Part of a small language model's weights.
Size: 3 heads of 64, MLP 1920 quick GELU.
Each number is 128 + 24 x the weight over its row's rms, rounded and kept within 0 to 255. Layers, rows and columns count from 0. Numbers have three digits each. The size before them is the row's rms in percent of the matrix's.

# up: layer 3 MLP up, 1920x384, rms 0.178, rows 1545-1673, columns 240-287
# down: layer 3 MLP down (transposed), 1920x384, rms 0.181, rows 1545-1672, columns 240-287
up1545 102:135136161167162152151113172130142109090141167063120131135130110117126110133124129100115149160112180112101130107095154119114174150130159123108110
down1545 094:122138100093123135113141077132137134130148105165156120133143138101187128115126113156123121132105121131122105149112138174106141101130096144189123
up1546 102:099157139111115140142119115102071159079156130115108117139109154106114127123094117104146113115143160150136099099114103139124147132112145154127131
down1546 102:095132164133112121181132167090082132102139096103147165114144122114134104105153111141138151123114138155164149173129123132093134132141143132132152
up1547 095:134157130116156120121134121101143127147080148131123142125170118128109124127083094138108136155102173107130146147130151107146144145138130144155150
down1547 094:089140154111123084148123139082158133131147120153159116149133070141107135144120121144106143120109134109121138123095115117127111131102115160108134
up1548 105:152134121133148135079073117116159167124105127145131078115137111129114175111120136130130107090140102122106108117123119094115104116140149109164114
down1548 095:140141133161131103144111114114104174137116182136147163128116093118124150163120131147118134170132088071115132125104132128159169137129131113180141
up1549 089:111137081137107156147084111167081136111125139134131167118102103133119120136144125105138109141141102105067147148096150100142111124178093152102112
down1549 102:117133121113110103133086106130140145115109172135062136157162104123147141098098138107147096136147122142156144129125123166113116119152093117123169
up1550 107:140166132132110107132128110135124145178138136117101098133161121093159080156116142127137164133122115085136144125112147143138130143154123129138097
down1550 099:137089108118108105186158141148130125116124129127126149113072109090114120080109110129168100134134084143120115111094129146123104156133089137109140
up1551 097:124098170172135126153114124161141128177081086077094145151131130125172099127147143135124139132106167131122091173139138140128141133114142131147129
down1551 089:155152071098111113169144135130126145100152116155151125112107129148110166149135148118151123113139121146155168112125127108140129124102131155130099
up1552 101:151119147135130103119114148093126119162112134116137147170166178144145139130140143121136119129106151155132094121119087146127100114147083141104099
down1552 095:174179123150117113151119102180123105116154131113099089121136123148128156124165130140134125146154118142110141103157120116111160125146180113168101
up1553 097:133114159055118112118099127132189152131128118143084132126116154105142125134101111145158116151096116124128128139139110121124133152093120116116115
down1553 102:106122130097134111181175147134138153111138112138161109114151131112170089126123172141111102126087111165186144172152105149152127145134145108155120
up1554 092:129148090102107167149176138114097133143171110099104149113144123148135098151099144128112130114096136125143139109135103106101151107134148116140095
down1554 097:143138143155133122170117128115109170127143162133144160116100124127119130113122115117117142147113099141193151136088155127106147103141111202143125
up1555 105:105122138138155112118172146095134100150152132127154119087147142142116129144131144132118157154124115144160134152081092090179164107104159180092114
down1555 105:154141099122173109157135077110105090116109094157187108094099139106096114119106152145125109126130129100125144156155129123101155117179156155099144
up1556 126:133127155128136143161117158106094152137119148143167114124130139136114118166102153136136085163099142154124138126146136119156106131109087099141147
down1556 116:113134129120163107159136158158123150161153126150167132099134152157120124136103151104113161145111175146103159132126138153130152096133109077253158
up1557 105:149125129142100104169144079154125132154106166111138146144125125120127140122110119144129135078140122142138137097101132095177133094148133136163143
down1557 106:167125163094085138136141080098155146121139142173146135097093126122089143114125141125118124116131143168117085154141082107123121134136119106107143
up1558 105:102142139102131129157122145141123165099143095155122072100138140138167135130124187133136149134134150172096133157114141165116117104123141136154158
down1558 097:085167147115139168140141098130119135134082125132170150132102179103162126089173103082109137127130104160121101104125171145138107127141163159133149
up1559 093:155129127136119109114146194131152071140083148184130156128146140115101133127182115106127156145138144089115144139132147121157099130154136142151119
down1559 096:148130136167134135146129147143143132086105146161129110120135114142100162123144100130123103090099128108138121133123128122133116156150120125128141
up1560 096:167154122158104100105115111152094140139096153186090174126137163125172128129147112082138123097104108112111134118151166132186156147134150136126130
down1560 093:208130121082132140135148122111109152124125133088129131114147095121139135114174147144158158102120171134119136102104149158109115109158141165183135
up1561 109:155126154111115127133131102153137113119110143153131135123121113109139135126093129082095102111150127093122131087101131126126153140165111165147109
down1561 106:128155137182125131124160104125115166125135147129135141138132182146133126138129150086132127131150152122118160105160161142149200103125137113132126
up1562 100:087116127138094122138097116125092170163149141130133116147083178121118121136072113099076082113118078129151165108087115132113103161116161180117140
down1562 104:147102181114140109158131102077114147132115150112109091145160094157109135133110128141143109113154129129091100126110159094104141129127138129073148
up1563 097:156149124140136105145118121125145129163107138134132115104159103118120132153126134152143122105114101107116169092157100089096120111193119105157093
down1563 100:130123111122137109109075119153117122126108150097131130106138182120113126092128126128141175159082118146092140138172117120131144153090120126119158
up1564 104:127108125098121112151191117114185138113113156109152116140120144155116138086155128152140127148135140096123139104173162113134143113162152118161103
down1564 103:095108086125099100134097101109097117081177112074147120073100120117117131125136118159118129126108129105131141120164166179133142120127130145046140
up1565 118:176096128117177075133136150093163150137155108152121090136118109133124121098125112129103100108129111111139121102108149122110113159187128153132120
down1565 110:148104145078121142093155140128125129151151113139135120087102083138102119101138092129137107148116164129182117127129109106119116108129142109115101
up1566 102:118133168094119067117096113126147135125132147154142118120168156127135131094097096135125131142136127115096138159106163128108089120083141138156112
down1566 104:109172118124122157098142116159172116105087155145122124147123120116069137164147167155113123104141150128136124130121141105094095140127091109140148
up1567 091:176131146100159103122125149143142122149117145107104115094122144155161132125165101130152150154142125087151123108123158122137175115132123171140123
down1567 093:119167089114108143091107167092099125155106099152149103132113154115095143141114142097148159146141109123126129124143123144129107099095134084109153
up1568 100:146078179136138116126100122130121152124128075178108150144116133134082127107117153100099126118099110128151110113113154151096164130109183130148095
down1568 100:150171127121126136137114162144125137116116147151111177107102134156136133128160126141084081141102169163140106117105130131162113135118137108077161
up1569 113:101164111110104136151076112126092104174140145108095118115153146108126095132156142139126177099125147109141090140052099137167083111157163135133168
down1569 098:141105129095136121104109079114139094164101141125149132108159109072126118127181128124117126118137140143140167114143123121145193135106140160121125
up1570 093:118110175122146151118124148155135097140195150140108132156130094101115130178146157169119140121126130186107146174099141108168146179151153146100141
down1570 101:143143159124123133132083135153089111194158119159133127157095119131123119102125193073142114123099132128147147128107138106137108085108120131154096
up1571 099:126158131140157127107153126132107123133165136156111121102111108104118139110098139084102118136166130138086151153136131113163161104190121125207114
down1571 096:104149135128140150130143143121176124153107173129137130129122151133102119131125102113136144128171154136125160157118125144141134128180134095100115
up1572 102:151124135123148178124136135137135152115143136106097118123137103147098138056134141101109118087126117137125131115141126133169121157127143134079129
down1572 105:099120098103133084105114097132074135093134147148104124132160118127113104172161112123130079114139105124129182134136140189168127120143118131234139
up1573 110:115185134141130133081152147148128126112131095082133174154199141117101081164143133156115123182105128108123128131117120100114112146159178129109146
down1573 103:117170128074184139108146136113129131095148125107110137099100132158153109074102141128160138144124157103108141139163176127110103129117139121123180
up1574 092:120122136107083104134111130114118099131091128166104128098119114136093114137127110141103114121105125098103183140163116132064133154162161128125126
down1574 093:122122161158118079128094153140075106122127130142118113171097138119150119137129142114151165099100136127090135140119131136117116146201142115116146
up1575 099:113092123110086179130107103110142123142113103142123100127128124103107118099115072159123094120182126166128140152142130145139119129076163137185122
down1575 101:152160134113127157163109159123146140146109101157119109089158126177161144131124135133101125121117184138108090075117148123093111130101143125159123
up1576 110:084154150138151117142107145149170105147152136149120149150148132128108143142141145143153145122159141145114135096141088124107106121106125075150099
down1576 103:131130114177132106139121139109122147133141109118149183077154135135130153104121144085105133143157148133118144071103083097153129117107121137119091
up1577 115:103134156099091128118053161092123129130130153123126134120132105044160162080136113112113136136120106104102152127106128130105127131143130126161140
down1577 113:134157108099091119119121166103168145131088169082113152113114113096152126175117145089131128129124125091112115094103105111144085096110111103107134
up1578 103:135123142156135104161145059168158109082096153073132097126157129178117151139111132124158133127110154093081160122110148086117114057196122126171117
down1578 104:114140148161128118140125140102137128153130168099117120104106142139147137115121140100129110147142105113122135110138153090146137147143112138161145
up1579 104:113153151169111149152093120098129159164125160109121132160142126137119104161109117120101095173108115124133132114065139084122128139142197134171106
down1579 095:118129132118110161145129151117089157099146102138129154144156095152173121117112125149154174121148092150122128123127130149140145119145157106185126
up1580 102:134128127142155113080140141168149169121136107176113122144146134143127100181132114107097086102143135110139118143153144120111124131153131154149064
down1580 105:111116097123158127095140122128089116112175144150137113105141166168144128129076116162110137155102148093122090143142109137144131108122134164129116
up1581 102:140144150100131151150122113128140141137074116109119117147133121138137118116162140189106105123124117140139121126138124115167128130122171089124142
down1581 106:183112130137116105128126130131141108115126091157144135147121114136087115152118095144141136134107119122139119165117135135117132167157148129104070
up1582 097:102143096119080105140179116142142149111102123143099125129137145145105112155108133151095116166150154102137185155134154108103110086107128141092077
down1582 095:119130108099106146115146120133144125175122112121101111136130102149134148171122145116165171157104121120127083089106147127124148104103151136135130
up1583 100:115110135099117119143129076134112148152194147158119119173188108184146134126133122173130114102091155158124133115119125107144128088161147135108127
down1583 101:138124128114116157119138116139116090124175168111160161189140117106095120132124105077136101109109155153145093140110155158137136124168128160137116
up1584 092:115111158146092089124139113120060144087138133123120151148130148095180126150103138094152102140134115097121131159132109059102086135190100192147144
down1584 098:142133113146133115106129165136077095103131136122121096111148119109095100121141110085140157120147123151090149136126096142073146121140142129129080
up1585 094:155087094096115124134139145110173133125183146076117119173086170115108090154125125090139150125135137135120107206156125108127155118113111096144063
down1585 100:146114153117114111127129171103134144161142159137106126088125143088135134107172114157143178138146127117142142118140134125119146135142148128155140
up1586 103:093138129120113083087143129113156168134131099134132079139127136083143162110163139147119097124126143133160166094168142075138105125121150175197131
down1586 098:132101075118146115133136133146127105119119128140131137105123135135106159107123125103141134095136101124141111166126156127134135132085145163049148
up1587 101:113122171078087113117125144135141114125109116151146139158083153131152133135138122144160059132133140083121139126116103103162151119156155168133137
down1587 104:102122112112088104156138146108133135127181144138098113151101160119145133177158152100130123149143124152136088164128155094101128136145169131124071
up1588 096:110155176192103120108127157124133154127163098116133155113128142103158125096154147148123128131157146117177131150140160145149101102139145133137107
down1588 099:085100111135117090102109112058126153136115140116124141111113140106097133133136132145155178158108106150077144123153143122102114099113104105079127
up1589 112:121137098122134158150130111106106129158105127152158134120129121125088144118129096102127152124148146140124171100133152086126130139179085065160141
down1589 095:116134149111102181090129169114161104129127151137141149108152146103134128137117100118119110146151137146123139116137102150109127089076163097129155
up1590 107:164107099111161129114140136098133122118150092135169125138129136156088114151173120141102139134138105123144065122104118127084116135106147136160111
down1590 111:131093165116133130089111099149132126133126102151168137128129158113164182153119138146098107095144115126123120116118101111131105136149110154066117
up1591 093:095110102121155110118130137095114148124125114111127147145145147121128122172143080141138135114097157148102093151131136116107156168120132130133135
down1591 089:120097161096109140091140147153130117130115113108109141164137128066132100121138139141099161110103126116103104132075166130107098137139127145142135
up1592 101:120132141094137146176104140109099181113138172156131110158199114157155132158114113117191129102112157103103099099109126128089113128110139144167128
down1592 098:139140139102146154175146083136193131128113087138156176164159116160144133110128111118064167109091111160158137142148156113184110145160163150126153
up1593 095:105081167129148129145143142093123114095074121113150128110113174071172108170130093137152143161133142120122143158100152110135147123114081136171106
down1593 103:092152124111127147105120127111121124112114116143138108123157162111138095107125108161094142071135098098079149098103149134135155143182135130081144
up1594 110:084155143146138109139155135111114104111183158154156181123124114129131156150130118108186139127094161140105117098095144169150134126177173136164113
down1594 102:138101112131097133138111102132150141113189122150140113121104126092136126141115181142114165131144141132154108116110158136118136139179130145116106
up1595 104:088115169142131084170124143109119138118186125101148162107155112158130131122113093104116107131083175146120105100145104114140133110122123136121102
down1595 098:141123112119150135148096153121134082133108109134113134122127140113144158181153129114136112102109132141119156130097104113112113117122179097162130
up1596 104:109123125141144098132101138154140135120107127123142133126140135148123113109141160083137098109097108144079110146112126145103122128169117134143127
down1596 107:155111142086099120159112129136147121120102173126141106143116119107169146131097139129151100178154095146088123141128157097132140103133118121108165
up1597 090:131104123110120147160113133061148139090147115112146086103116141133134092117106118164137113137164124158132090137094139122092124112184090122138143
down1597 099:140110136123139144173125132086168138136126135087108124130110139152159125127114118124145123143131132155154120160101131082134115108136096136096111
up1598 105:117155105149119083152090107140145135111147153150156187093122141148129144144152140085132126126134129129084152136148149111106121140096089203124093
down1598 110:155147167134121092071131119141124156133101113130155121146138160133115156116116158147128124178152139152150138146139129106132154111120084125070132
up1599 097:144098123141143110114112134138130171136127121101117131087170131127147072139152160142140148152140112124137090136109096117130120126126151087104153
down1599 106:099142162097123119147090131140132116178132135163114141114189158104122074127150128162181105155130131181151136166181096169136132155140111107116082
up1600 099:121132152174149129123128150105131099110091117180134100119106142139150141136111129127120174109154145142091125184094175156116149152116100140147119
down1600 099:100112116121160125088137049141139099148135100173132128156119134167108116146138111148155122106116153116151139115139156148131147154088149105106158
up1601 099:110109159116110085140133115148126116128119096140129124107142161130127108141153093135125108131085120116123161120111092141147120120104120142093124
down1601 092:137135110140100150125136124105156087108129164142132145130111157134110111075100120158161143084138151099120093107077141097125129151162156078101115
up1602 096:082139160145121112102106166145117107132085120186115135185162118091128113124105133137115150125128162123120095100128116130155129146152098120144099
down1602 096:108104094140087188072109135106118138154144189151106119107129144156147103143168092163083129104137176156143150112135101160107119118119136108149133
up1603 111:119111078124120121123082127115120109123161114153133102112172105124125123129134128154112125114129096126147089112099116131140161113133143109143113
down1603 094:110145100132163098109150173142119148087097125169140119131087121129136171141144124129155149132098106129136149157117125166103166126174133141145116
up1604 100:093133110139181136173074143165076101180126097135127110114111128147077126129138092138077111114126135139129112126110120136128107137111135127143130
down1604 106:141109133132137113159127158086114090108094161078127135168114133136187080143157167092094147159141108142113137165151112135106107137107161110126118
up1605 097:120187113112111141187160149127161171123153126152107123155117111100096123118158127165106152116131127137108159112159128123167078064137129120118114
down1605 096:128139113147126153137119125137155147102128166111137130164101117132104136110123121151133150109165137132125180125143123150090106148159168127097128
up1606 094:142121149154160130119141122109143150168123090141095119114130143081138122103115122124104139154143135115124128149121161128159142103137124134161120
down1606 100:133108116130162092108134171108143093129088127148176094108166143087153113160145112089134114155129158090139102125098169083137113131117142137091149
up1607 090:149083147166134151100125160082102113145156164103113101095136145133116141122108139176093101104090108098069153115126062131141135123094152106079113
down1607 092:125121109138098103134151102154149095128127120122138149130140131092112134144163139088131131101144139115123132133151121130160153142126085143105096
up1608 101:144140144141126120172115103100148118129105125129147144091107065142126148147134168167135147125122137125143140137097132153113139152126147103120140
down1608 099:140092131132118148127146092120123108130138075091100153089103119166144137159146093148141111135133113144151119132187118112149159144163149115125105
up1609 097:141123111129129130130124147098145124130174120184139148146124111123141146115102130154138128123143165165104118121120127089129079095113147141120111
down1609 107:154131127133115123088135096121194109161103134132088100113113127116105131113095128173085090093138079105125185121119113131142146116136085132121126
up1610 105:129110126136129114142197117119131145142132154139129134097113132145172151133092098111179162141163092134142187172097098148148154123129156134165087
down1610 104:142128101138135161175136169143138165115102158102171121092098163119170120125066162104144146113130151127122133114117084144176141170086104090172122
up1611 103:119113121120125085132095135125150135102133195128092082130131120135177123160158176143123123095109129089155207070094162150139119126120111092105120
down1611 101:098080104110096143162147164134114115108130138126126163135133118098154166175125097153085152079135125137155177120080129148131148130119108151121122
up1612 102:146135150112105112128140118135110111162116100159134118116139108149153132156119134131169127108132118132113105134150162088120119124135135114090136
down1612 097:117097150114125154143155121100135179167126098121137150140163129125157116154145120097113103151118158133144147138150149125104123165114122096101114
up1613 111:084111137153113134088135105117186108105108113108122126152140146121116119118127167114140105114123149098075125111088135088132145158103076116156143
down1613 105:127123096132113163107126101069139095165118131137106176125157128146136139165095122119098101105114135174127124130110108125137133132161126110130114
up1614 105:086110142146100135119117118083132110143135119146114099154112154123096128116122135091141138131115154134147118161190156179111130137120107139152121
down1614 102:134137126154176094161117106092159159117149112110149104137165165103145090143136122119149126068150136126101075129148116114128106168138115083118129
up1615 105:105138152112151120147167108122138153139151077152141102162096124111102161176130151083134145120118112165137077154129123131084131182118129145118142
down1615 101:100204118105135152116168138133147126106133114127164116110128122083114158140148103133111137118114122118083134114095108150094096111107114094166120
up1616 092:131170075120157145117150142121114146148165120092146156074106123143170143141093132136130125122113116123092141179118102183069116149138144095137105
down1616 099:122147129129128114112117146119128121127079141145105113125088121151173122125105125125132148134100130108132178113113133123140089104109166149137113
up1617 107:147142133142093113135114119118111136162091113131152116142149110167117140148121135106134117145097141140135160097109138144146167111183123162183100
down1617 103:137093134155135148143133154132119137109122142106090123097097147142163131096100140104151114153120141130116137122090116121099123133149128108122155
up1618 099:071139170122170101115089121128055110162156128138119142136139148153106144173110150097082145124171118121128120117113119151098131135098136136159134
down1618 095:129121163137127151107140127112120148162129114140133128159138135149092134112122064107121123166134138065168109125102119126124138140174087130162099
up1619 106:122136159122126115127133131149122121169134119134107145065134118149131095094119155152091138145124131108096172113134163168167089115107162146128089
down1619 099:127166148133140126098194150170175142088144114113131132136141091114126099177110070118145154114103133131128091154105140172093139096081111154151136
up1620 097:110078110137137128152157091124126131133085111086111135108136147090106131125098147108143142155109112154153130129121160110104137106156112139117118
down1620 102:124095146145126085113169150093121110154165076144070106122139146106150079146109092135168179111090112121138099111130103117163121108152114109140141
up1621 093:168101118180141127069142114153116106111137083131128129152133137168101134126143127148148142133154160136128121123137141129122083165120117124098103
down1621 088:096107137133132079125115114108118175134114113113166117075084114160126140123162168169093138153132152132137141141165160112124137083106128147129166
up1622 092:111112145139136177159105133138096036108130123111100133170130100136151119123110121111138141072118138128104113111075113134120094144112114134141140
down1622 098:128128098103105141173150097107072077143104128120121172103146101117183107135112163174139149118090128106137101096170155095117125190122120124133160
up1623 100:160159127105180121147117128088104132115132125122148150145100144114108165095136135151124139098189128135095085149113141122099110086155095110171137
down1623 102:120140138141155149165155115139153129138139102105137094086109106110086142097138090145122106114169119113119143147144152124114118146135091137082160
up1624 096:073108096084123116121114126137134118125122122102143140137162174123128120142120097176127123139113107100134152143120151146146084127136131120173091
down1624 096:092104107156116151114107109167144107132156136142147123104127164126156113104123143149144178143130100175133147134151132137088166108138114143131133
up1625 097:145100112137176096098110126125143148096147150134111126157156164124125143148161092117145082153092121128096134132104121146109138138114132139123123
down1625 100:156091144123161156101139132132089133139151149120144104111123148166109131147135116127172111124133169112130144139144129161104128125097162158142141
up1626 105:117088106098168108125185124114136113133133120132111142090160102115097129117124139160127088154114126116128151151112116129100115086126094102123120
down1626 104:133092116142111113134111162124135118115111115126119133121168117130126121137150150137161109155126155104118111144137142114138125100092107129093127
up1627 098:136134116096141122149172149124158198122160138103128126134144087140146116151144138108106101073106109131084116126099124115127111118118131134090146
down1627 103:127140152115137113086142131166152144156115121141144126108130092138180168177122150146159109170081074129140139103132153111101148120111114154135156
up1628 086:165108126150112082130117128160128105151105135126117128171116143121142100125115138150118143117200140117157150119156112108125101099092078172066136
down1628 088:157148152139121167131116120083132128112126122151119138180100134118159129135098158149148140151113139127097127112124178134166127101147108157127142
up1629 090:109101131149095109097116153130116127140079085108101151136167110156105133149126144110149120119131150142117089111119080107119135122130122081153100
down1629 098:124136112145162094109117135098125096100136115123113094137145116138126143141138131144082088117110191133163114103128105114134163158116150141167117
up1630 087:130136121143102111159108114125066149121152153156112096114111131141152081120154084124151101122173082145159114135109136124149136153141163141149106
down1630 085:098124087087133098103121145094135131148160151159179125104130104112115145140112128137113103136144136121154099121168105157130123112078125135103118
up1631 106:138127083153172084113166099133149151118126119140091095152166150172146134144085126118109142201123108139092126100099138120156154140125097101115124
down1631 104:140108116160137122110200084115146102095148162108135100110103126173106149152091104134079145144121100135148141136163152152123116146114104114101128
up1632 102:106102102144138082114109137154126135122159123117115118127114122120136117146118113103143136149110074115154127152092090134128160147202111122147134
down1632 100:144093136148158127177131168097134111109157102126140110097113160177129084078140171113112111081139115136146119157123134135130110123144156108146126
up1633 102:124093133120091126146176116096072172121086182095145105115100115106141144106130158120109093123119109123112074112125165138102146128150113141156118
down1633 100:129112112124135126086100094125127170121137116104101117126146129154172142150093130148100093121146136096138104169105119122142135140125164155099171
up1634 100:121162129154113128143106110100066124146109086123156135153126148082121124132090129151124135097167150091125112082118122146077135122079156125096132
down1634 105:117110138130129113139070159164105166167119154145102092088099133139180094143113140128093122094158170127104110156133126134149136122090161113106119
up1635 102:131115107087165096147126122165151126111126164103097129120135153118117143152122171158129093120116088122109116112147110146137099098185076130133135
down1635 098:178165115094099154103150122113110144122126114157148149111123145086146103132166104095118119120143136121144098116146134085128156119128122147077098
up1636 115:128155135134144105132152100167107086143121154104142077134117147112119155111109175115119144142149067098138123076175152143126131131133146120150168
down1636 110:148106106088138123135139101120118087117112124077142121158126128136150102148105137095171165116150118128141128130138172084113139114125136112125153
up1637 096:130122164109138123130116112104094133138129103165140101134147102122128112160120203113107161074181174148131140092101147157117133132115095227122100
down1637 096:121132119102145125065139142125139168161182123142164143149137139127152168172177128143132144171112129122103135127143155129152147157146155114075110
up1638 102:153146136159165140161149109141123122124102144160105079112167142104127104120150121121127095126099133110120145154113181113149111131108125121131134
down1638 103:110108135143173107106139135142147141146127095126105145142105112131101166134124172111119112129131120106106149111133098157108160158133146140125039
up1639 102:121143110110140154127148122146135084126123131072132124131119126110147178117116112097142153065107129164112169130142140163126128149149160075202118
down1639 092:123149136085117130139170111120123131061157135153154163138113134126150105135157095104122145145162202114152096133124126180107127101122126141144088
up1640 098:133101112134157107131130126120177128119143189107070142108136137153144153126116115083082154132185153102115131115099137119094095135116094146117105
down1640 101:153133103176099176137111141124134143121134134152100088106118165064151169134129113072134122152128157102127110134125098123149092136074133134100117
up1641 111:101099121124062122140118177142101121110143150154106153115186151100088161143160127135112100160177118092182059110109111111097125155134097101145101
down1641 113:111111055164099148121109190111117146133093125158108114128078096109129141125137151099124124149149144099139089170096134150103084126109136095141130
up1642 104:147102161171120112139087125150114146148110119147128125087142103118150127156163105107130103115183124135141135150162129124122118172161126097121073
down1642 102:137105132148144164149133129113130130155139118087080102106134113125064159121152116108133128136114111133124116146142118107118132141117136102066104
up1643 095:128102089089100098114144126141122134125125132133109107100093109163128199150091145132109134107134112089091130147157119168123150140123126085144126
down1643 090:116108137161130144134128121174109172144148111073082175150110134129178130108122112119151131138118153155132097133105139127114119118131157133158135
up1644 093:101110130118116096094135143106108150143123164114141120170106063081092135142133097168130103151141088139112139136119124192111117153137136129153100
down1644 094:149099172119120140139130136119137126113137135136092122127123108180155111090126127113133127119134166153148094074152143094140118124116125147137129
up1645 093:156156154081142117118117134127086123105151123140139143114131128169118154129113137109108090169145112087114149116159109162141094129163128120145139
down1645 096:090152112145103108163148111123153085076119141109138130128132126116101126125110171153138170131099080126126152150114137109122129105149144124094069
up1646 096:125124126114091141146121142128095094111156163154099127122129106121110159129144132130116114140160156102112112110117115087105089192145087152126113
down1646 105:152140138152127131130083129152142047136102113156154093117150141107096142116116127126123108094133154107126158098165116133133135143153137141124110
up1647 107:181132129092105126113118123109143121151120141132127106064124119141144154113123188174117099125108118154110103116103104156172143095146091161104047
down1647 108:068121116109127095114104135083135110130126116141159147147116133141146146112135150141156131156139104082150176132116094125123147148072131117087131
up1648 100:116114094114146126130129166113163131141107141167141128124116091160117082127143120155100172111141093128125164107113110137152151145116163147134106
down1648 103:110120105132140149134097151140162174115145136136150117166132120128136118101116131139122138156132143148141150088171178129151142152119138137120148
up1649 101:121120162101103144086123096097119114163096119101127134128147109102138127111147118155149133075103142089091111128133170123159160089097126134085092
down1649 097:141105070121106163161148159145092129132118149149094138133092137135168162138100149119149119176155135104134152165107149135135112138125080132160119
up1650 115:117155176153154119137150145151174115144118114081102101149078100133124135131138110114146125104150069136093113104148085129116150093132138136109162
down1650 109:160101110167126186169118149120156136152119133161111124151101128114128116122122131089122130118094170112155144104107123163120118094162170106159159
up1651 090:090099118138134102177146106134091135180155098110126113113146140155134123113143118145111200162132138109115118102125142130128131155122154129140141
down1651 088:100141111132105155113138161145127136091085122148152066095106135106095134126099120146132130123138105134129146148133135184073105126103130084133173
up1652 094:132152132068148161141158116122122130125100157142128127166097122156094113133103123123118127107158095110130104112163148162099114126125128105107105
down1652 096:123147140096105157159162128123173122125133113144118115140148121123148141113123106117114125140165141163178094135075107108088128089096111142154114
up1653 089:105158144144118106143109072120123112115164154119122090144132103174101124157150095093170081089156159152127119142171109144106095161085116140054096
down1653 087:151133112089118131157153135099148144131076111109157148110099121136136175134136137152101160184077138188129123089115143122122134071136148166147146
up1654 099:163103145138161122118133129140101101149122132160119115097120123084100099139154119160149071151121166142178154135113130117153134125094134134148157
down1654 097:098148117128134146137095087127159113126100112164130117175102127126162152124130162127108134105151140180102117167131159127139123146156106157173112
up1655 090:151143101135117189126095083123122181139115086126169135119143101129165139099110130107094141149115104125118112165120109115106102119079146126146119
down1655 098:125148099132082121118136091134121127111151180103113142138119124104094105146156163148158098131132167160099126123125121155109175160129156094141066
up1656 098:111097147138106134128152119115115100152151079137113136151141113139153082108129135142151109135147150176136150123101111140126089121107107172125107
down1656 099:118152132125141134152103092136108085133121148101136116136157067129101124089124144094132095115109160135105148161139103137153172150089132104134094
up1657 097:111113146123148106091118122121110129152104117143159130145137136129106096134109128119134123142091169161151104173075141138114131172135122133129097
down1657 101:153124106132132115148130148100118143144148119096154143157108113166146159097124127067117127099137169139114125125139110110137120161165118178068136
up1658 099:100136102143129150141152114120178129084141111104083128098189135121104153135156129095118096116111147167104102102106159125145108130101114128131096
down1658 106:158159142147150149107135103148086126079153088095108117144110185121096106118131126129118151105101171123142168123116153132132133175138131090112146
up1659 108:153135127092138134128168131138114112145142152104136132179120085114113111153071131190161151103132153153134112147100116119136147135146131122092150
down1659 105:105133102134156106151142122147111065107124102106168142113150162108155109114127134177129128145115088143140161160150160115106130133115108109057170
up1660 101:159162094107144084122093134135074197099126097112127129124096155144162112149160119156155081130094165121102115137127191126105152092141129128116102
down1660 105:140127140116137144138085129100118139110182116111131090151126099089111131141117124137177144115131111101153108133130115153109139097132174166071112
up1661 100:129123127117125121146150176140118142166129107160125146096135152171137142119144137159166107128123130116123113160119156157094124109134132125120134
down1661 097:086121120157135117139118135103161108146143110109147145144136114123116117133162108165164118134146119088120132153161122148175128138115117153095109
up1662 107:119152137153136106117145117112102114137138158122115136152116157134129129164150134117137139159106152136155154099134139103145144162139140102123082
down1662 099:132159110126150160105142120149117113101132150120180102135145122116110095077091102137115159096157099128162133146110130176122129150089110115161110
up1663 101:114148124159075101141097148145135116176126158133152149150168111125126123130118141112117144151126129110104129133144155133102117126160135094138125
down1663 100:115130115162148127141119100157139141119173137112123128148162135096139112118179108104122180129097132116107138095138080121130087118156184164126168
up1664 102:118186153107171137139116140148120121131111184127144116156108158121106089090097114141123143140104117115115125187139138124125098088165136064168130
down1664 100:148109150117174122112108083155109101090111113144134109084134103123136127135141108154128135144174098157128096098114104111120146121140139149099093
up1665 099:116126138123113139126145128108163130135110117168114112123147090158173118147138109084107124152152108115096091156112124143108128111144143104161172
down1665 098:144136096105118137131107082141167099149122096082140084142155162125115110137166109119121166139099109126140170129119150144108116124093129103127104
up1666 101:108079143142119133165157108099105141144137133154127171083137146177079111167102157177140123096127150144106153140137130159120136133145132141177128
down1666 098:127139109174051103093108143117137162106159133122136149121135089155138106148140096127145126131112090148137098107165114152151104172107091159124125
up1667 111:140132095096148158127113111102158133128134142092136099115123154100161086103110165142128129148137118160125137126141116132117123122124116154170089
down1667 106:150132093130140140095155103091133159132115136104144108091150118098116094110151166111143081119149184143160102120150116111113139139138122135156151
up1668 093:166121160099093149109142151131125134129160121153093156150141121135103155101124115115127167149106134157134134154118072134078102130137099093102157
down1668 095:154137142116118135138152129091157102139092126116131126126106128140170123166142160134138099137135138086158177156134090111136170112138128149122135
up1669 093:111122112147109159135136144117120097102070082143120152128102149126097135144092149133125141131144140154114110131139157141083132119125139176124148
down1669 099:119094146119172147144155118110119144136160116101145151082163149122108125142079081153143100136126129166181153116126191107106132127168126126173119
up1670 093:133161151135094106127109129139136155183104104125167095130141154132111105131164102108151111132132174118133146152112117151146126153157102143154137
down1670 098:130113145147141124154122144076098096110154077108102131123093138132125139116139111132161143111146113120120133114180150134131128104136074110154131
up1671 106:054113144106101121157129173162148152158117120158124154150181120134101138124139153142119176084101103163097155090090111134135118153153130142120102
down1671 097:137154102114174149153113091131133089124129125135098098144130114109116128150076161136113098099127185111138110127131108108124097142138173130166153
up1672 106:139145146138104149110104154114125105107131125151175134096167130126154145105121122103144147140135138163134120158116105131150137136090091162102152
down1672 108:116155127174139091091094169121106138119075157075174121111138127111110162088166168142112104126099106134151108109142101103151140128127141143101140
up1673 091:161156130147141144105119121120102121133122129143135133143177146127092098137130118135155140153170101139138181134114131129158168104073114107055144